Part of a small language model's weights.
Size: MLP 384 GELU, 1.35M parameters.
Architecture: rotary positions, biases, untied embeddings.
Training: a variant of Adam for these matrices, 145M tokens, 8826 steps.
Each number is 128 + 32 x the weight over the matrix's rms, rounded and kept within 0 to 255. Layers, rows and columns count from 0. Numbers have three digits each.

# layer 7 attention query, 96x96, rms 0.118, rows 93-95, columns 0-95
148140059078153046146200112140168069084144061087138141171168165198117097131183127124103129217045081097126082149159152078149133154116155101140158137135129131141086091109103117126111128075141177105140056074180168141211162138181134094127178105158185142126146143126149103106144074107130110152
119149068125109123149089139140158177107110177164158136170125203143196134083090142180142173163122181120123099130186067148089099075109072114162140141173104160161143136209153130062160179129071126189068135109128131150077152106118111167119117141151149131106096127106166079160068179166102091023
164117181141126127111104135150138136128102144153098055126157098200103091143145147196130131214136122056211190107171141106206102148049166156079094150113186164151128199152173169153073118122170123119077174110171088086104098095188121210081134195100133173147158116101110117097129089159060172138
# layer 7 attention key, 96x96, rms 0.121, rows 93-95, columns 0-95
109155072102128126151172104165144100118096137146180134102168137176114113121158115152047113127050073185083100139175132149156105114093170082114190150134169057122126117096148091124087234142120094139115080121129100185167080128193167132088076135136106142091094086148161129118136068162190140124
115173125115097076130082176130134143147085073153141137083121190110143134124130142084151167177142172117154102097110126127108184116145090138156119132164053147110162087199177068081151147136170112155143048142203142169125140160112108125071173107065130101174128123151137122142037161164120112084
168190127145157116084163149132093030078113179156168062114133133230136087141119102202087125129113112118131196126134127122166133096094181204069141133169149185127173159109131143184149159060133091113068162152171097080096126088139086113124149160090123142148141098145172141102153114105061161104
# layer 7 attention value, 96x96, rms 0.0946, rows 64-94, columns 0-95
154169118186138084145162136145104160119109070159160089103129141120156150158126184181090107102102122151092190118144088105146047120101116157149092115163133159102123133121150112064110132127104157096125167122066179102127147118100118155134150195117160137147127128168103128101149081083145141100
197136098098173163162171161092106106107108104140163098151081169086104137169124136168146143145096114107149061078160077097129143125156098173125185167153087084196132163149090125181130117120109156123114140120120081158070098146081084132094086087095149115136120137088150070090103095137138178150
152116164132098148154141157124096162120153147184169093136083094142137149138133119123126126111156175084143144151104145109131108125095193100113114089099073146097185149058147107125108124170083169136069107146213177116113115178125126178112075149144127156165126147138183123142099151111133128118
131152189154116148099098124119125165159108129086171135121139092100121146147132180115132138112097147080098084109161086090172170151098101100120110104135079142124084068087159160079131106138167134130155104134037114101170154091116091172141119127145093165161097156168130116136177079154093111144
109125142066159195112105071164184112214122160176134096062140076106104138118093071114056179113123175150127091098150142140105143164143105133188133130084163084117097103146155165168153144093092169115135144140151112124132103148173118093152069159099129155109115134138071131143158138100075170158
112140154095098122065170114151162138122105111153087159129117140110131087133095092088077096093114126139179111112125128122102086159107186136163118149113154130158163100184099149142083141107105157063104125178104093122138176115099147110096097149126120155135119134107139047085164137085189172150
135089105115107246103137107153134150152135134165130141120081120176093111134098114115153121112196086100134113120135142125062106125197139061106154065180138165114150147123105102106110148139092144107145072143130175111128137186157133131131165143087112169116102091098080126156103091111128159108
166125136116147149106160163154138135150128175192108110153089134171088097158129125153117124141197148141146160113153126116107179113093106087139157153110147091083181142169110142107128121093235114136066098076114086133142107123116056159163148164144133099134080153120098156147103124171125175176
124114163139191140130123115096159130137116122127157104137129101163113076129107149122106185066179113149122101096095140142082160188133110135185170127142101091101143118177134125132122141095214109115107142101183106116157140159102146103159140140153147093126161155119129122112133121098116139054
150146069106137103164123152155084115142164098143134137125099125207159095160129122106156168119093188060137095165121103130124090080113146130117166152066117160087154177078149172106117133180095114128147149152207114164132130143135167067158127168157132134134139130094116119145094138160136142103
089084131179135125155122084160106145185125153158120107117205081156118147138135139153161089084078116114108131124122169122127122136171116130167127175133180137111179078124140173136149076132158160090112135114157132098143135201110099118109149096152132114114153120133123099155131154092094138146
168146157085105114110172116122082131188173107103172142103092086161100147061128165140177189106127059125163146101135177146072116107144135148137095177162115152106091140142096092122095105134118081145161087185130097118180098098160149160129096141159094142131123165175064163066098165151175140116
143159078135122077078208098112114115111145083147141117106137057166132109105150154152151137169098092103145135156123063093130161135171169140114176120093081132147127145104170169104130117098140088109171169155121159150074094096118156088099130082147104098135127148103113114141099066131081158106
169146123112120086117107146150109152078129177176143180131137117153137119136087114128087133099090163080138085150172095134147133157177094160103098142132166174082125170126121122182161105130110162124109167084149110135083202096167116165135135116097201153137072152123093075090090082137110136130
152138093111143161154046182186136092160074141015107128172108142134132140131085121152126154129145128084092100158167085145112106159131088125124150116139124100101148140109154169156088111122140092158145085158138102104079079146146159086141094124092140086105073088123121124088102183142149135158
131148118118101118069115133155039096157137107142109122137132172126138111105158096108116115092096155122154139101150120127170075140095076129080102153126104112084115166121152156133129135148160097141102168162166102167076172168104125143130098130136128141141155092122080181114114105102123063141
097120160147092136126144154119128098111122109155105174131136084104127167121175145050173197132131086111121114112121130110121087163163141060109148168130130141107179202195116126124094146159163118148105099138136124132110135138191109101087077088136178135120120101174145136077066114134107164106
149127133101170140063220174109181099160108134095099168178037172139116109185172110123153120128168117138148162116068153103088119163113121139101099167098082141116111108099159084109154142165108114079102138130122098122122141137108167103097190123155167106118157115129156148088074129075112133132
113095145095088080092151144149131150152173072147098137114076144151120141141150153170187072120113120091056090132140105072135130142158212112120121176096132100066143148180101170095101174095184129138145188143167110120133145094142108087088141120116142156138114084129139132155135082140101147123
093128145136137125106110169092085154146107200146107120177062192156132097095107129113140156120125133151182080092109097075102148075046119130149108133128083166063116135175114131158116113129134109100106139105130169111116105107196185136165152109147044100056152148116161102107102084142078137099
121096130111124141142125173140087101091192144137114147127109080146183130121135095176107151104128112147114121112118117098162137124167097153149130098143181097130156138098137095085120136114169134148130159073089119173137103155150133125113140126102092165130147129160173086144130160144139071191
141110124126123102138114093116142152132171174132156127171137181137144103119152106171167152088099122113094165135132151128168086151156179061113094128132104157155138107111125144172164130136159110135129075142126100109108065138162225117177077151078153168137082159154118066079119141089114127125
137160151106146120138163092122102128134110174182121109074155125178114131082103134140138125154105083118160147126091113145122137166170124160160107087149141097119136130167155146120133102138166145145140107119109057105094119135129177107095135147140194114161094183137168177181111119112089166191
150143096152173159124136147141099134193069150173099146087166092120123151090147148172189112130141166120088140141113159135126149135111143092086090122119168133123141164172143092150106135133139060135078113103103113170062121136110136152115144139123117095130157151106112139136138103121141167098
109050075088107116149113140102146128141152165170142127132157172120126098126154094116127154123134128124168151125138163168099080157144127108110157131126115089090143091108131084133097075131180106154155150100124145140106124126189128174083112140119098127095135127167090115188128104091119131142
130124078145160137112183129130107168143096203193105187037041161161154103131153165157071163141090075114114145126140101063117134146162140090109150127141076165121125109139155169115148148136087132123148096128129180075179124140146121131123170120155105141114173106153089108105143140150087136108
115109125183150096074080119140147111082105166125098136140122170069133136161117118145064145121196134139112124103106084149136176118108132160131159125148140166096124161175129105150129095136077112151094074140086147127132074156073192215136094170140149086146199185155098140111133094164130116145
151122129088058114085086159103130149096126144133156120211158081102107115126130134153170101154158113190122084120114153116117108092096117089137140079122107110112140071175159106077096129143161087127130185121115109135119156098073097155125111204151121148091154112112150137140147129165123176171
088097075112149122137114135097110137108128153144163157125085156221157168103089143108101081122080179182170129123112118166140170114131099168151138148156113115102145172117148185142102099108106130151153124166154093085117113091177072150074152121132123085145131135099115082113139100145097130130
102146165095092084088104159171114159162148130144143169122080090124093101113159137120169044039115106120152187106213163100102048148130186112156122111193120119126160103113098112122136126151108125097172104136145180129136106126146072127138136090148180111109122142138119107111153142133135206132
134114151128171070148136170116137163182090140187118155138152151144147120174090156070141078135097068177136154158167064078111104132164115081123145164110076091126112162082144113150153136139108130175165131111125172109158134107066206115165157088126104104117156107092105180069143107147117183143
# layer 7 attention output (transposed), 96x96, rms 0.0777, rows 64-94, columns 0-95
108116088084129149109099093134144127118123144089135106095123153135096152105099111083124123120152109179092122175144152156118138120179131096192149175155131154108131106119129101180093130160097150172130116148199114103132107152155143130099179159126099103086106137097150126166111103120126135164
109156146097080138127156117089152067153138145142095129175138125144098114079145142118132102159096097129114167151079199129099133132066098101143114128065175116098101162130153123076119148127102102120129119122096162089202130088146150139122143174148136151112152112170128157167186158082135121111
090148105129150121175112160184169185129108120097113119155119128139116139129142091097126140110123084110134111138143097112086152180134077113146149117143143143135088103162118155156017123105190115116173132116104142112122135145172079113128174126157131109070122147108133137076160122106219119149
112116139115120131152166152093142118127119133132098093131122129130112101108130152121120116126137126166139127144106134170114110127150149107160107158130125123150130153178092140168036155123128138122084138110184182178123134074150146091071132149106133148132146110097107134080108139107165146111
220140149135089112150120170192124168101137165140087125114128121118153147147130169141192105117122128075080113136158134113101151044133170119108167098109116129077157136143146134017094127088162116113080107132132149206104122113163108150146120152155132140176112109124141078127136113140145114082
156132113122088134183131121135100128128122109107126075115131150136202087132186102152207090148115132108080121120171094121149152091136084143118187105146087086109096169102162144103097152114086127170089151154111131129120056127162129158120140152159126132143128107171164155146155109137128112131
153162161135139135133096173071131168149100148098110155111115146088113127176154135121104144095083140146115122135110107098175082139097174170175132171061121102091129135139096181139117129087127103132118106131115115150086128093133167187115076103137166115109148169139155085106149175098159081145
159100114135132175114106127108154194132157135131138087093110100100150150100107105123159119158132123165141104160076129112141167121170124124088132084121143104159108135101109081159024124159163116147170089165127175091106155146182162112108100128115134096085094173172098132131164108104181111079
149130149136103109082158178086100137107144168160084138140144169122148137107118180143166066139100119119129155134147071114169098121094159181105125154066144142149123148084087176109091127162125149124158120145104123118122115085141148124088139114095134111101150151165110136153107134132113108143
095155115143129117138145125141190103105127157069099117161131102048079107112137141162120113144168104131165109102113138132122178133093105156105133097128155111097133079117124138097162149119189128105156152156062126110145125118178090140117138105140143104137154104115131097130145165130114133198
127123136111082116124132191108195122096154089135114143133127148152106126115083156106125161161154119137132125111167098145118127126048168160108161156119125122158108198099118134087184154084139140120104115114121088120094114073151172126132100107124173124143109153126168108129101093163147084139
143156182160192079148100110163129166119087158155123147159142178091128088222115099135124064128083161148145149127117096097176154141107131159090157081134127077162175104133140156104095154102158145140121120083144121128078133144136129121096130146136128109090107060121154106135130115133071094084
055126111140125149127099073176148083086102155131127125140120164116103157089128114093106130157176184147138089103135160181074125093072131097114078136127144158107121096143139082124158131189142150132137119095095105123158126119160158152123126137171133145216177080145151106113196126081174089144
084102125116126138155111107120172109123167125119131120128137092127116132159146116084160099154166122129119081179029130095109166110119131114197129113139085120102135051108129158148083146126138125114155109191127136140156102180131128035111135108174077117052166146133179153159156146134209150099
141100185127149118117156142082128159141184118131085164119133047122124124127171180142111089127145135085157127096064119118087132121119170153197115129077149107117164158124128092144130117073076135135125106139080192161209187100167096140175115104133124094099104129110140114122187130126085149078
085123106113203123136148074064165098114127146149135159136135140114105122095095188132160140131124080157120101198103162178076147095096122145187133131172158159133123115132116086088138122147145145098127146125129135091148079124099112059109156129144149128078068122112121126152158114158136172140
166168087169145128150111108180143138139142177127102154122133113108054130119095109141097110130147147104177087149126119159113171101096111167146107136095110102198101057059125158141097119087077140166159138163089085158133098126147157102138160132110137057123136090090164167141199153127168092104
141107128189178159160082119105134127095115104146124093061191142143109094098136096143090143121118119116067198101134146160144131087136060137149162107115167134174120117155102117139153136165084181177123103133097105094121116133128127094103142167087133114100141091162116164119096164126142152164
155108081153175139151070090164144082130128146116162082127119102137112176115130100070109183138165145162199129176125110183135101075102078151137118102133121106145112117069133085098151130145103105152152115130073134157092083131157135139149179144183159109098132122136148140099133189107140064146
133116112114146127098188096114144167117182124097131149079175071116127118142138136192119086120142130159114108148104105188133124175158099140160115118128180133153148137099093169103057119132156163164131106110102105086128127143065080153131095127097084125133112139171127161091129188075170110157
139113141142097119139138122121119121142121096107134124138150132162129135107133136115130118157116130141135127141095122189136152120071167129072140131116161158119124119162134119171169070093102123086070123178157169123181133141119165092171116160109125146096099132076142124104116166123129176086
096130182147144109137154154181160141131090106174104135101118132101144178147119149060112099139143104136114097144141138120147135117153101146121129129130140059134101199120120113122042144093060113105094185076157125120159139118119108142080154115177100122085117168131164117098122159150190146121
186086141146093139126122111132167114146113107130139126169128153138138116140133125084135132127127163148074114132107142110097152082095143136109156124086165144190156135104171086124096147149150127112109164146111120163092124124120148154097105070109106165124120056117107106167139106110198076096
117102163138146144089174123062154130106150121108138147170121114133110111122122155082098130104151116144145135129151159078153135149141088120139119185115136136126121120060097096081099130128123164171182064096144123131151150142114160063139079135156148141103078106133118136125148175128120120175
136146193177148143142133144117128122124137180135119148115071136117113135134097178120107096087122128157091110193126094122122146129120138176090129108129134130154084154142169184091161144114144130081108124134173104121170116135100127119139133110101130118113130135104140127126075152119107116118
123153177144098182187094110158177163121103101100129080107132074103073173128154135131147066127143112150120116124135168206113118099106091153142160108117139074155118113103107121119093124122141150117146134132103106164098140163115154164126120137066150118162134145102183128123094145041155093171
081145138080113151122143085074122176132185123142124124119115111216141143095113125164175071108094064160115118118171179078101122139135134113147095118146135102160097098114141123137082094154133147125114157171182138080143136170165086091202130124091048169103075156120101165161164140135157135145
134115099179168158134141107149148092179115091119182097072095182131132119118096107139108112122096182191130144144127142132145139125120109163085125134139145140110081172106121117133125136136124086101148077098152141124205125151152107118133132085159157129122135192110065159116146129120109092116
097175131138106138090171114158154082116128128117140127118146101081094152145158176129124097140139069108105068144121116068143098150147122146115145093101128143132152115114111115117189120162208148092164150076119128137098108165095161131198110119126087144117165112158165145133162098116111109121
082079152176113120202134154079180089162127171155125112128134152081109107169125164093112162130104155163087106131116144117138155098096120181108164181120137136134121137144097178126126100110135116121098121108091080133154112094114128149133154129139165137076109131149143121127104108105123067129
130151150189135142103127115116094115125137077121091103104071132092150132104133120177103155135130171092118180164092196097132185119107094156179122116158134153138165119154115114107097107157137104116110159169073107095130135110146117130097137171113147159102133133113166076176112147092128043110